Weights of a small GPT-style language model, trained from scratch on English Wikipedia.
Size: 13 layers, width 448, MLP 1792 GELU, vocabulary 14791.
Architecture: LayerNorm before each block, rotary positions, biases, untied embeddings, normalized queries and keys, attention and MLP in parallel.
Training: a variant of Adam for these matrices, 628M tokens, 9585 steps.
Each number is 128 + 24 x the weight over its row's rms, rounded and kept within 0 to 255. Layers, rows and columns count from 0. Numbers have three digits each. The size before them is the row's rms in percent of the matrix's.

# down: layer 4 MLP down (transposed), 1792x448, rms 0.0954, rows 149-248, columns 192-255
# up: layer 4 MLP up, 1792x448, rms 0.061, rows 150-249, columns 192-255
down149 090:155149142114158092117103146152126133138108099116082118164090094099117123143153123135130062124123127153131120167101136147138124104143120119133155136112134188096111142149131147152132117150103138
up150 103:113098126103152137079112118117140153137127137143138132122163124113147082100117138112117091133124124112142139135152114166112129097135135114116127150177176118093151147108147104130096168168145162
down150 104:115116111182109098143123117158159083151145117164119122096097097120111128154155095120140145165093093115123093121094121106141125167132114136137132120108089094161104115150084131132091080108110162
up151 099:113153162156086125094150118140115123125140106127086098133188126085126143120136145142151127128139122141130094196133104133089129170158125148110147123132120105131155131139153145160087123123143116
down151 098:167126119129125136123146156153144169119140109168126153164073096148171115114130124106125124156133154137154150047122132169141104107110102081146151130144090193143100085095085138154190124162114118
up152 111:133152084108101113117148129136121100124111141143183105156143110106126066125101090153124137145125129117107129123115108130154148111125131072131165148133155185123137153120183128163114129113114114
down152 119:180106153121132117129111135164164111107129138165103140109117157113145162141124157112165142089119134132095158067128128151123120112074122139124148124099119144122110102109135093083169080136076109
up153 095:103101086159143133101173082126136172097160158148125145136109142139159122146130101134122114152126137126096121141096134120080118119114176113119111133125160117134129158128136149134137127084141119
down153 094:110135143090113119151092189140106127161115092147144098100136117161111138110137116130122126132137134101150115145167131145179113147110085123158143136128110107140163083139136100132115110176151134
up154 103:149086104128141160138132128102144179105165117101169083151109137120095138113127082105116116126129163136131126143115127125147174096130177089136123123151104135171125108106134110168097157141103140
down154 102:091107154102105129138125155157144120128112105127106117155164109076116089142148110180096110133068120127139118148114145108171147135164102150117104103121127108136161095140128162099138106075167086
up155 111:133150134127103165155103110169142125142086157144153103110122120112143119170115124096144103148145141067193078124130089173124106103129118159114123098143165147160126108135153104119154100120123126
down155 114:132169125134071106121109107106132123084117077084132166120099126111145144131105121154141179125146148090102122132126108106105148102129118150128160131125131093180116146155123137066096146121126127
up156 094:115127149100129169133131148122163147130165151119114113137140162055173123127184080165130147140150134193139093187088144128093140104082128133133096189134122154117102138115114089100087138180103139
down156 093:127108088140103086128143120115082113132125112114115141114095114140112127130110105124133125153118147100140179063146120145157163107173118117096156121135150087135159129174129159142189148068149135
up157 098:154095141135179139135140105114153105112161150112127110141144152148107091125137127112145139129084116111101113099118171109145145153115128120122099130113109150132134168117114101128126148133083178
down157 094:085134112117126146145102132136130171095122148129172134125122124092128133125132134143135123154150146175130128168124116150134130122141138120093174155115160123129134113122118128134092109159168105
up158 107:129112131133106144144145079136153102137086137149149139128112056100108048130178076103139139119130112118105131124128080157119125069116133125117129118144126145177086181106105086170087123146083201
down158 105:137121149126146141098144171075101090156122127137126156136156161147153121137047143151087154135150117130178138142110127144142138126136091140143111096172152120088150124168112127119111186118094115
up159 103:184109123055092121093120118123134154165133145121177146109130123159124121099140087133161142116126090124171130108076126125113116121153125152101133124140122173142138140169134116102108152157139091
down159 100:140100140132068123134134139135138109134117114111096115157159153098083115108093126121115124160158139144062147110162155101137109128136166116131145125111119106155124122112117129124133149127094106
up160 101:090075139129128120079112121081151149117162124136145156151136133133162144074138100138118127154139132127169103124115129130111100113132107109116126127122118128158131112125108128172115141129151160
down160 105:142118085171121107153170104163110144146137125129134109133124109122102112121151117158155172100075133127118139085120097119158125152093129093114122147132145122160165178146165125121167131136134094
up161 103:148100087097105149150158124140077174094141128100137152117166139107119071140145089163153159144140102120131097099121150114087097095129122143106163113118155090143105164149108135144118137109168136
down161 105:090148143147175118095121129161143129119138124135141174111130120144188183129099152171099087149116115111099162090138088161161089105112097122114124151149164183085110105112108126101122095099102106
up162 107:080137116146151125175126157134127157161171126147148110148128148119136125122175120099108136150164118095135131107094145141122114100112123145135138084186123111128153148119125133192135171108126102
down162 106:133145134113068136097132139117140112159099147142116127090115093130116164138094083158126134148124123134110091112099066133140146150150109116114154137140134176102119116131146112135125109106108125
up163 103:121131110113164159136166090126137110128116145139176134167085163120146100150141105065124105137128164142142139114163153164097092094132133116118144126136110152142120149133100129124133154173131138
down163 099:155139095095106132131135145164132180110179130105100146089136098159112161174110131124131177157159112111102102125090129096172154180111154150098128118117168103118163128135140119115127121090091095
up164 105:099071104135151133155145141107153106123187088129149148119103142101109127033146107118106146113091111108145105147112129159084148124136120116140123148142139108160145126175179149124087114133104114
down164 110:113168146133120099129126110125109126107085157147103098152121148176137155148089105123145109106155111100123155144125141097127132142142140138120156099113149148117105162137106083170153129158167143
up165 098:147143147132138166083130153091153152136138154115128136127120131168127111103121136104083133124108149104116078129129182127104160132092149151113154171164078097114140166153109091117103140128121172
down165 098:113109172107124133150169087156164089097077110122129144094133120139116124127154143137183150115123136144137122117123100108143127143121120123095112134168167195157126124086161119109140126101143123
up166 095:143096138127124132127129099110139104086155163162182146130123134109158147077119104085128130169133177183110131116128124089132112105116056125136125099165145153104107138137137124128102144136118154
down166 091:098158116127150150097101151124140169135153109088106127129117111138109172146130151155131115107102124098150097123121105157122157120170162141109134148109143146137147113105113168116133141113089125
up167 103:133152092108085157136139132092138180146219133147124111164142155131102131147144124150131147186135130108150121124105171104137162155114142124157141163112119127121155128136135159105123150112089123
down167 107:153129132135179145122159129123145121168099105134117129091141088149097091135112132099109083135119105090126107102151147126135142189107088134137117122094123137131119138080104111144116103142163069
up168 099:157145128120123132128125121139156163143120117141127078169147128117166125148166080155123120151135124093172131146154113108144117086155091149111195111126133146136116117101201111112117081187116136
down168 102:143108124122127102110133174167113151122141126141084124124137174113094111081080130114102099115155126135070099135104160121108159146122215162117145168104177127110144115174108151163114166130137141
up169 099:132161116133108129130132097150156151137159110112145122143146135118139128119166082089124120116143100155149087144106173144116176155147107093128140146158105169138108154135170165114110121156124152
down169 098:107135141133145134129145160165121077136103149167144111156126132159118077152109169130105089130130101127106106141119116118116107120099141098116136137125162124125156110142094138162136138127102140
up170 097:110068115095127105148138175159121139168180120120125138108151089097089076087147145136144156142100106112130085135129148113099156147122107119123157137121126195160128162096143162129081108129146079
down170 090:146162113165137159137140091090152102104078126115144158135129171145146153122185094101095108137101145127157147106138115142147164106129144172124134106159151086153116109109107093127122125127158116
up171 097:172168113163118121133122127141145058078120108120174112149127092126098098129144122127166141121105106132144103130155153086143164130119112147127158129111145154113127111139132137154112127150135122
down171 104:114142119118118172136132103106092145144176126112143109117097157135169137102135159155097176121147108109123105137160124110116110150171128143120127139160144112162157111148104125118121130130083162
up172 096:146099151095119137135098143146124152136152114139123138124127167122161121111148151110115132128129143084126110135109089092114142111126158141079136142148122176153096154086133090133098125137069085
down172 092:117136109123135115093127116093185113151148152107168130157122119102110113100151098170123103137121107185114101147148165151131095153155100096113197131162096109137124124157127130155119115105136158
up173 098:137157094135116111116114149111152118139162130113076101168118138139133106172170111114081141111126141100120118116122178143182140084130150134109151150114135150131118191127127150145071130163119087
down173 099:162108144132136145115118143161158123102069178135120168126130128113112103121112146143123112189097112130153103137120122155056122141143127141139157124137115128110139075140142172142148115132156128
up174 100:135103103133130126143144130156163130104101071169093117130108087160160130130193130132130112116136101103153139088137135135154108142152121135143127175122141172121153125111123125131169125145127101
down174 096:141147131112133138146126106125124141146165180072162127140150148090089142117093131140132131113100135150133106176124105120107157144139110135141156100145099088148130124160162151092120131116115110
up175 099:120126123129113108167151123151134101152121143099148143115111109115139093111145102099150128130099075120166153102143093132109180120102113139048121129131142140130144202148070132101131119158112127
down175 098:103087117116152120111117141104163152115154093098136165129134127141129139183116152128118106134137168138100098155126151131170094124118116127161154112138151121120107142116172131136069165149141124
up176 094:121093129106093183161143113134126131114146138178130140096144139143154128115128143096094134153128113118135138147124122118144110128110125127132129121104116119112120162089072113136123095144118140
down176 095:115095118099155094133128151139132096115143131117121154130159113139091162132128125167091092142099133111120124150136142093143130110150177154124116149123133152126128121155145119089141096109113125
up177 100:142120153116141118116172131134148148124146146139125157148103083076128118114142125133131107129116133143074099108131148145143137158136056107144154147135144137135108142136132154149142119147130127
down177 103:125157133153093137122094112105116106100138091154098124138124162146137120110127134106128133128143116120170143148124107154136125110110150140118137087111107121149100120113145098106101123146145171
up178 103:154135141131178079105116108133146126149139127153143147132124154131137125093148107128159133101132090114127095089142149143096082144142108139115171157145138181132146143108129111089159102114148149
down178 104:048073144114163116187194177134117072105127127137147083151141122147119160109119106145150151143129153169116133197105116100141190109099127103156105121119102080076122142119105140149146140153086135
up179 102:128157118128112105133103095110108085108136152131116120159115117122126087151101145123110139133115140108129123129113114082138165133118119121117159116144152131146093140118145101134105135138073162
down179 100:155152137102107138118142128178124144118123126138129131114114107184122132094157096122127120086114096147115155164142137140132136145144140130159139160127108098128140143103133157100159097121175128
up180 096:129162124154091169101107162134146140086118111147157143137143100132133115119152098146135103134130142152126147168100114115115110158143107135129131110107124131087102158120088139138138118075152126
down180 098:138106163180132117097181110121124143153153160172111090129096147141106154128136179170124139135137087096140102130116166131097150133095129106105149131119138138106156155138147106139101088132125126
up181 107:130110139107149117155126152158171159126158125089149090136143116124144089166139121122119118126080115132139145162131146149117153104121146097144126128148157178174124149113185120087099125097124103
down181 109:119100126157142145134148170103099080154147140159108115097134143124134077096140109116080109135125143085155070091103193104137128155171141105129128151129132150159125154109129153153156145142094114
up182 106:144156114124086116123110120132157114073153186143158147117136140109161107135127117110093161133105158094082151072108121133118147088106112133144189128118179152128152109140127066117142129086068163
down182 111:143160124132115098103105092126132117157093140147135122143110130128106108152063150161129143067121110144144133150137129129114135133133135097116169154116080139135087136151132200102126113140138140
up183 096:092110123099147103093147174173107149130101119181106130102111089134132121141211130091116106127106145120134145107141144108151144126130120117126131143106177151107126166119163154127113150100184125
down183 097:152165142153113158120098083109138143113132136080115132088138117125110136132087120143113159119105124151130120139141111146088122117158127154136116117117113146142103134168088105131133084113104153
up184 098:166121103132132136120146147106121129083112122111077106144137107087120132157144123123147103119154171107141103151087141190144127165136106121106118140135128115116176149141123167125150112143146108
down184 093:117111135143127110136122103168134147171168108124156137080131139132123145073125101124111139119103100134147200107161111066090114099133163116118139126122132150137109096118154110089122139103119158
up185 099:125129101139123104075165124141124076143119139150138076171092115083160127113140130138106143120135114156110107143096154167140129118108157122098169153131138157137174147119165110123126124166117143
down185 100:140111075178159117137065130137143157119141073120113123114121128128147111142155095135076141108101124099136134066151119124121097117172128121121142121128082094141154099110127139121153078136117123
up186 102:084115149096108159137108096091133137130168151120179124163130118094135156139144153119160150130136150166164111165156114143151136134171114149155150125165150107155159099068095136118150106122116130
down186 104:173134157091130134114150109146094119114092141170090134087113155144139105112181114094086128126112107152100136089136142096154094124160172096104116142148077102147131134118158116174142115107123102
up187 106:124155160139138151132165109130127137133149177144150137150150114122149107127123078126095133147150080129135108145140098113096110124148132163084109137142149157114129116128133127146084114115119175
down187 111:140130119128127093175080128120112116165091098140139120149130085113128085129132111159107170111141125121135100120101116136142154127137074099151153111126130102152156127129138151141134208083127152
up188 104:121109096154128105123118158121176115139113159138127117131182133075092120090142113119110126109152122133145133102093098100133127133141130124113160110131152138147129137145137131140116158085146113
down188 107:129100137144139145111145113159111119143170133104098151113085102177140127114143132113137149123127144127121126157127134139128121126135115100122118128131127138130110118088128146155125129119118100
up189 101:129119093163098090158122137070143144128148150121105127147125119190114106123137138130147140167136114132152119116085147123141137129103128102138140115134177122163138139162110134157079127147104123
down189 100:181130114096153144135125120167112159142118090152134117114141115103135144168131102122142159118118132137116103136142097117114135115125124101105102107118102171105118110088165147077182137123114123
up190 104:107130090154096144178100076105159137136149184167137134121149117103174096125113135115106153129160141058161137115151119132110176103175115091103123111158160182111115130125071076155131150148125132
down190 102:129099122137156135143156186123131147090094074134133134111121119160133115159146149143142096160158096161079128105075153120139098176135110164145128148101092064151111126153129141115125125132140130
up191 100:109132090161090184176126099133158134094145142171108133145177144150129127131147157103123102121134164136089134141130095149106133150118154145105110138100114163127115124078125117150135126096105159
down191 098:168138110127152116108096156112127117180130094111169133170084119153176114115161112134128185116132120151141134132120123111155118071134092112123127128177139122088173159180149135098110158128159151
up192 106:143137137128081117122132085094168135188112189140156100117126097107157083163116106142164118158128108140145088140150149134115123131179113135139156079168122177155158116142120137134109174087053137
down192 111:147123147130160116153120132182117099096106086121181140159176105119078122136132093141137137146142111147114119128099123140138110132092139142134117160129167124165156160136119113105105132128158129
up193 102:139136130135191125120114101117178146134140133129103131091116174115144105085174093090119142163108151101136094136120139146132128104151115151136143138150111146165171165139130147134130109136164131
down193 105:138098122091072115134136147143113118137103117155115157135161136123108117137102142126140124110135107138080143128118177049166140110126173125173182102104127115101106137151144132123120141100155138
up194 104:101093098138139142107152152142134095090127201121144134137161144080098125097170117146097124141130125106184110134091141165122158127168137111109100121142140132141130139117133115172110147106120143
down194 109:155148122159138105125118100133131119129129126128146121124169161170139097148148115120110150140124165120075169119097106125109100137114128086110117132113135139142120175138085125131120124154130082
up195 096:080146119104145103121132132136094131177154128128094098135092157162117135104095094136113149137163165117116111112137174160125175121121104100120148145112177187136162151143141158133104155136122120
down195 096:135126129154153124138111127119146113087135126111131142149139128140116126106168129127143130116095128129116134133157140132099109151120151123124131129117066124114132107123128109141105078125176154
up196 103:159130101117144202138153106113132146101146097163149135119133168135140049073120115106107154137104147094107112129125119146103165134100171129177129088128165123105121130096135114158145132136120134
down196 113:102117111147111165153109098107134122112158116119117145160133152119136156112132134082099140136155118139169142124148151118095133211138124134111123117118091115133122114124105086134145118143136154
up197 100:145137104093146151117132152147130090155119115120153111122147085141131123133142122097143120119076094118159081173129133134116172088136120078117111164131099120134143173099134130130133122108151119
down197 097:161113128179113121120110141123095170090143135134109134111106142124119128159136154178130160122111193124068161124113098121111118126120123135136101136115139113097111126153112128126138113138138129
up198 098:105135107141136122113140153161145124104118127103133142130130131133154122169144132139133117150131135139136131131132137134082160117129132085123169124131120125125105137173128140092124153105136100
down198 089:128134097120153135142126146110129149110146096141090112123095129118132160079102124121097090136135114143131150083127146119133105119148107112124130112112121116144140128133133131125110141141132107
up199 098:155125133157128114123135106083148166139117150148111081162120094169095099116142089115115141118147104111118095112119129155126128139130140124149123174165104114089149137110144144112134104140161084
down199 093:137138112114146118102118181219120127097149121108133149130163156135117110166193137143127118170118159178154154181118136111133128147140151147113113083110144116139109126101126151100143132180119160
up200 099:139153146152153102116142108088154110088150103081163123150099123113142146098159152132115145126150104126138125093073151160147151154167107139097171146171103086132150115108165136122131154156109120
down200 101:118131139105134176130119154141101163137138136188167112138165139142101148148104088125160127123090127129138147141125127116097109159115163148117112139111128138138096098104138120146171150130154111
up201 097:078149106112104111153133145088114118113125109117106141141130125094138107142141121088099107143125150121133119112146134095126127091121139124124144160139133130135086089146143108156120145162124062
down201 092:183087137125148157089146103155124107092142139090159131155078135127116125066139109153134169120144108147144123112093126178132143143135145112131117123139143102108199138149117123096131093137119151
up202 096:163174153118150114147119120144087116144217098125164132105113138125121122122203116141141118136119137165141107117113148143106103124140128116103132113133160138110130130085160126134180100096079155
down202 097:135087096168072127130134141131172120097049147151115111137140112148142140126104155109108138161185122122118153143151092133125199113107165126117115155135127117120117118146137130079100126146163123
up203 103:138119126139169149204131100131187142142179138090141131119125110095131126122112097108159148116116161104167113135103126182108145141157146119064121115132104106139134128136101107135141109079078142
down203 101:141122105135082127072145144100078123147109159170117129127141143138146133112154126109141109147108121109107142167139095113152123149116100112175164132124149140104117132126127104139128147191164118
up204 100:126150095129133099155155132134148119145138104111145125100125143116099125129108138131148130152114107128120137156138116109158132126119114112137142145099127142138130120094129188156099138126125148
down204 098:158111130157120149162141144107142149114144156155120143153146148121169154143134123114143118114171160145140097095130154112113121121130085162115124123122131157170121150144115104128127099109129107
up205 097:073080101098145115110102095175135113143130122095117104179129124109105104107144146134121161134119124132158158126140141106118104177149130110134102122145159128114128137122089101109091125142131159
down205 103:189143142134133148147150084088076165122099123144112158092140169121112123113117141144124116092143104124131099128169133117142153131115095151122113133123171143116128113137147130143147145126102153
up206 107:139169132088147130144131109123120090173084135155154124141126129146118073114123117112143138161089126154150131084124090166088172145127151136134157150134135179149121152115145107106164130113141126
down206 112:123137153146083134121115163133128137112167120118078114128122122143134103122142124152168123150126132144174119127143123082089109112167113126113114116145116109126199126153113132120103120108127149
up207 102:140112112146148130126123115142156131151173126120102127136136136113142084159157086107120151120149127143119119144133169172141134112129167101104119144144116133092122153129106162128109136127131173
down207 097:159123127129104153117118142140129147132116126140115100113143104101104117132126133108134117148106130119092118105118091118130103091158102164112137122122131133184139122115095085092148105113107100
up208 105:160085097146130108096168158131127139120134172088149120112190123109159109149148118129113126134131126112137097156103153121119160136136138149173134152130129099152155164148078164126083103183123054
down208 104:133136135130103132140108125147112165165109120151087132097106115140124132061154152143126157106103104148137170115175117147126068138069109121143128152121138120147090145130180103130155128116140222
up209 102:099140131096111128159192100111138185119140131104139122132174102138107136121150112110109105150104130134178154140133141095171165153140137130155126134094102126145146110110145164098166161129091117
down209 111:135072118127129135141129143108113148153141172168135107152125120126135102130113148155082144142150099093097121076121172118080141146152149143112139136107110168134113144184163091145089126111136140
up210 095:129105101122118140113148111175140110090152161132154134151111117093166147094116122096127168128082163137113134111127143157103154136131143141117170123131145115134086148097158133098114117117093131
down210 089:119151163136153152135130113118135151128136117108137113158114146092111179147116114163143102122137100166124117123134144111103130148153154148132109117115139142150118125156104104145118132127129141
up211 095:155159121136147108152132118160139138107169146132128110157140126117125127152165104159099112160099142105122131146083137132124150123091186151107097122107121113120110126153143112124110140158094157
down211 100:165116124137134087131109129101123120157128131120179102136106124138129105127085147117138159138145133127164135107144109120095150124092124157155126156115120135124148112116124145156116121109134106
up212 100:113128130114139108127175125099148149090147087152103101124131143101159108111138079151107149131136157120128119146108111121080113140149099131154147171136173136117132139107148113132144139114148167
down212 105:153114127117153124115073145169117125151128123117107144129135122148103140139134160117151114168142105102107170121141145157145123104117151110140132095122112137171118142116159167145160152130124109
up213 099:144143120181129118081129124110163129190173171181123085104120128106125118100121091116126131166134133126074101140103122137158128086151121104129097150115098139103146105134116148129116112096141119
down213 100:164128197134147146143130123170114101073114085091185146141160137169116118177182156104152150131117111081158107146140149104087106092092165120124129116130194103118103149159112153110134137154126113
up214 111:127100165145100144144143122154143128097125115153163121084107150072122097106122094089137143127096141092121132137145123145145132095134121147122134120160151139176149129155133107134135166119079155
down214 121:109161105100091151114142091094101168115157141112150140118126136106119126142132117129169097104114152099109149164123125118126125130123133116157156118106064125159125108159107132128173124161111166
up215 094:159133187166113108116095170106122113125082124107149105122121132101114122146174083123153146146104116142140129143136082122110155118148104138138095141097131134139123141087164144138117159131157097
down215 097:118139108139144162104146127132163133145210142131108098136093106172167126076114151124123130098135115120106086133160143160121127104149158114131132119158118068103147169146117127129143143110147121
up216 097:129160104139132123150107102179147130103107112139121156136127122120157131124208131116099134141131137123101128141143102160128099111129133145090096118133073114126165111118094106114112173090150162
down216 095:119101161121132151102156152113128104136118139147143115094135138126069113128057106139148109107119124125139129098129158129155158131139099128102138131160165139170103160128151137116112108164090117
up217 094:168097159114144170096141119156104191088174139152145131160112155127131117173143096096122155136092116163119131192153131122138140159114134148127090115124129118127190130086127132134134113124127151
down217 097:132134141150142106139138127132158132134122175126139134095118084169110123117133093142134101138110148120133141114061132142171141119136113105114104160158094114107109146134100155153142156123177127
up218 097:127135095128116102129150128145154121118127120128159048196119080094158102153135132149127148136111106163127132101140154153152124128165137085156136148115106149153117157111114128141136134153139141
down218 088:136134140126144128128067103139121130146164109133088176113111142166097153092131103089147122148162153115116128122094119116127119122115128138090111115123104111092119093122145124122129126126108132
up219 097:148089126135130107061154128150141166147137134144132135125103170103120133119132088113078120152128141107132112148120172100111170127147112126147101119116134172125107143126134136164123142194095086
down219 095:127134122107146136173130156107134105071122147110100121134176099128136102131179195098157120136105078126113162107142150117164099134132128154111135159138129105151127128108138156114139129113166140
up220 097:130135143137133123113132114076145104127147101099118086107141153092165161101138140155151121164103127150103090135075131137136106138175083142135115101132159100150097086164145189128133171162149138
down220 094:122122118123142166132122184185134140103136116134113096128096158174137141140107117111111103110141170094187140120154134130133170124146138129148139144100106132142112156127119078133112131105103134
up221 096:148131140143131142126173094121140127072128107129139110164137134129113097131098114078121179150124161122106139131133095162090169170118142155145123140132156102143150163159102121129128125109094130
down221 098:139142117085117123096130160129096151131121141111156135128136117105156135145102108145119121141130118141144105126094168095146106101134110130145099142139100145119127131121159131109118137189111143
up222 100:192146064097091126089150076137120145109128099172136120142120119106147136127129093126102132134124109131138145137122137101123138145138156118121106119127173186128162108108165113129094147147085135
down222 102:125095145127116114143123083105129063164129130105107123158138139111103124128114120134156141113125156122136099122159148157132127161097138097130145124113084103146109127156170141108125112163136155
up223 104:134087136125195111126103117111127173109130156129094122152132120164147123175161147114066113091184167093111142099134130143155114141107132119148133135118105147120171157157123110143150122116088088
down223 107:123156108109109135155151142089119092121162128138152141132119158119127117102118135129136146168119096147134069155105136147093158171166128151125101126108121090122098101103144195146132138138173147
up224 103:122156117115111151183140125107140129158108146138161107129138149110119091108130123093143181159146157116165104179147114138148162097112181104086125161129108108131113123108096121153132153121104176
down224 106:122133109113106113130168141154080112089131133129145166125096118154155154155167111111133112102104085143129190098161122098112116126108090130114135138115131161128120118147138110125141079153198132
up225 097:149158115149130154137153138179160144126189159143132124125144135102147117116117154113120085157095140101122102143100142093129138142099129126136126157121112127120169135173132170150118106140102099
down225 097:115106101119132085102118137099122139128074093089131105134124154140117109105116125122165147076140126137121169098120139163123158086142129122110111132130111146139138162148151108118133143120173150
up226 097:162113127141166133119086168118125145124143146116105028119085155123129108123143101056109121108127157141131108121115128144158106067133158098127100129130106165119151133113147146154121126140137104
down226 097:095096111146107101129151101151135146115116132138118131170144094090110115143142086127119101189098110126140111111098145083139127162122141137146153151156168090125121161083111144143160125108147084
up227 112:185116131145169122133134130116164087124166165135111110132136108124127117141141071129114128126087126149146097134110114167108116164115143140133121140145083136136155151109162140119098105140145124
down227 112:135131100149127114134131110110083135169133106133127128149105059126126140140132162155152101115140128119104129132109159120167128135157123129103122170132103135128123154126097099106110112131121140
up228 103:153066153129131123131129182097142136089159127088150145125138095106116121137134111111119137166089119132140074145111136130170114107103184124147122114084151120160097125129155163132112119133176108
down228 098:107168146089125134126156102127085153206080102177104119123108128141161137102133162132127123150192097126109142108117098151103149112157077132107125123164108148091179152149144075148139143152068161
up229 096:123147136129105159107144121100164108141115139152121125155134138155085144077114103115146106124137155149107105112154085171098113141120114144161173139144140125150158140144149123131119129111146145
down229 096:077108119137161113178137145127095118117179149134095135124144103164141146158126153117121118127157093096168105136091159084139137131120129108156098120106139085102146099152156164125172124108137147
up230 098:170131128142092104122116106147142110151154166101121117112151146146127125162165074121127091170126133148083120162139138103160160134141164139155140133127097141135138109064119135099085120144128098
down230 101:112114120097127138114124160123111153115144086117139134087150118109119134090113188115126168103127120098154130117153158131115095167105137128129133085099156112103121118168120153125136111108110154
up231 095:122154138097103181101107117135119100158104106159165099153153144142105134097111128116151120136119098149110142137122115129130142125131106085144158164183158142203121172131115136129151138134113155
down231 090:135109116128159115137161170131154146093127147068101133156140109136171129113131111103140110151091117094143092122111127123117106136098128163151098145109123134109137088072143131160107090160167119
up232 098:155104125108165130127138145163124093124161087210093057123119136151123137124112172142128149133157122132118088151123112117135131118131143177151116139110161141110126136098133117109133148143132136
down232 099:080141086128124138131150156124129144113131110079117140124162070099152108151126079112108160113130132110119108114161160158111103144125114144108103119147077112139142160121098156137126135129132135
up233 100:141130125135123100100099068109126156160162115191087130118111143093141123129161096156098172171146137112093155146098156125086116109088132154144114137121126174117149212130137127108090139132149121
down233 101:130123132105172125128147148173114100141151135063141126147158134138126152122146127118140104148094154101164105085137110146179173153122153077080123118111106087125157054126100124113150111141139088
up234 098:146171119101110120139090120164153144121160105146167154115111123128120136104161125127123121123092115111144122099121168152133142145127107121120178134117127151106124099085141131117122109129161165
down234 103:145108126127156138150139127112108094138124103112122136129147092123129159148148135105148129110163119169090154163142103121104128120138129124126101102123116086118097134148131169161132129149095111
up235 097:181120112127134097129152157128151123137103120112148107122185130145112123180102133126150114127118136127119096150116127133129116114163104111113113143099116138153098121105109127145146171161135148
down235 091:084137139153123146136102094115120130146162152159105117125103163091170133103164138154091147134095125147144099126102144142121086131126126137135146127150136145122157131157146111112136102124107135
up236 104:151095121129164123095158113068123125138161139106137107148123122110126142128154085178126127157141089159180095160090125114124121117161087128087142104114150151182132153160133118186144127144132141
down236 108:161085119137153148136093127135163097157092110102139142123151126140150094105122115132105150160166154148108159095138145150132117116141141116122158138143113146150145141130142143168104149122160128
up237 105:134101101127131136142152124177134114123188138165134122137101136093170095132159111098136121119124147113122152107112128097154103148133155125122133086132121185145170162104143137118127121106098137
down237 113:121102107168138120104105102121121141113146112160116137133101146164138111121124137149097145112115079166114114109124106143073118116125120126131168114132115133145112138133126139096105121157178123
up238 097:095149161115169154135144073098161146149203128119150110130107124126110136090099128150147120153127143132146134069126149136116123126125131110118136111101108130186094117146101132117109152128132138
down238 093:150153118125121131160155161133130128127108086127093118099141113107132128147165159130136153131138118114101103172117102111153156157093129142130149171134152129108139129133128138142157101138169111
up239 103:100105124120111172104128134138160172139143125130091132141160111108145077094135132153155120115095137128137142150160172123108176110161153154145172125150140138151121132129164147143113116107115131
down239 102:143128145123124116101154154156115117109160184109109108135148142103102105155083104133109113178109125099125103082080126124118127127137128144140134164139125154140138137168151127085081126171126137
up240 100:109174120116120107138134114141113133134130123113172143153115117098154105109108142133126135185126137141133154151099057117105111094119133133125158126144127147099146112137074114148099180120165152
down240 105:145101131122135136104141116141134114129116166181118112117121123163106135146128122111112141099116146115165114092148156161150152143175143079135100081139109108161107140125140160131147141089063107
up241 098:123181112096143168078122173132120178118152094115080150114088092132124134145155143129107129150131113130161091139127112136138156102146126143088122119146148130129154120148124145164128126094107144
down241 098:105111151177118076167139152135152137128109144122130115144140118091133125192097092135109130120120130124112102156126149127141087154117102127138125152137086130155143147083169171121129130179096110
up242 100:114113104112147089156174174137123103188115162123088100136131119109172131131150104119149127195157114152174105138139111179114146137141099095098127129139131121119142130146110090133119169161154127
down242 100:114127141122089152106114084106119140100139078128151128134154149113090158114106172145103114078109121117108124148133164136124120112103137157165124138105120092126118139111166115114143133113126125
up243 097:143125132149119101112109168063136084142136135130099145136171114107124132123152140146100106131144152065168121186124112125140119132132131142120109185132109115138151148152118166099111133142161143
down243 091:101145162124082156149152110193153157110123129129153138108081117138121128152085103129127159115070077186083160067130117145121121109098131151167158075141134103094141107120154082141119107134120130
up244 101:115108094088138121155117109163173145100162118130124134174089128133156133093154141144091131136113132137120119074143165152102113123118139116124141133136168165144180158127130103127158161128162121
down244 104:120134118132100117128127132137119123134113155177111145128105166087124088126160102127149082094086140150151172131101102125125138096148128113136100133113080114100077128163145139125131090134141148
up245 102:168148111124147144101153194109134193058121095146139104104107154137172124133155094135160138119123110153112100114112100156125142123147087138142127138140100158121121131127140114137166094100144109
down245 105:128100137137094125142128112133137068132147112098116134135139100096138178112102137128107131128136157150130111134139142109165111115128099155123128126107160129147125116058161157120135134161086146
up246 100:134137140162110096148133138159141124133127128092131128134115104115161124138165115119144126119130117138112078116094126153141144116151134104143169193142180137143142141173144142103140127132084129
down246 103:095111115118104164105140125106135155116137117132125114132146146161156136132167135124131187151156138112138172109164087149105105145089143135120108099125149115105104123128112128148127131129119144
up247 101:146135129112174133116108128160102141109149114163148143142132090141098158105165102147109153106163116137154111149108085128142075133107112129117111142113139104130176141123134108146199143139103134
down247 100:138086134165098140151139142101194108128124131109094099160162139104156098167103142092131093167111141100097151078133173128125162100142183118125148124122099164135083154142124124132088118110127122
up248 106:105148168130165111106147145113113144173105096117151100132147109146135143124154120149107122137152103104169113138135154159133151128153155118168134123137172137155130172112188134154088166115161113
down248 097:121143145128150131146131130115138107065171163116093132156117164111095118110113130137101132154127136135117137120112130095067111143129096132104147119137127140125149089147099193143168085142171106
up249 101:139110117109161100093156135096160144109177158119128130127123147150130138136145130114107134134143146075160114094097101123114143143121134102128120109135126135136103114110132137117133089127086078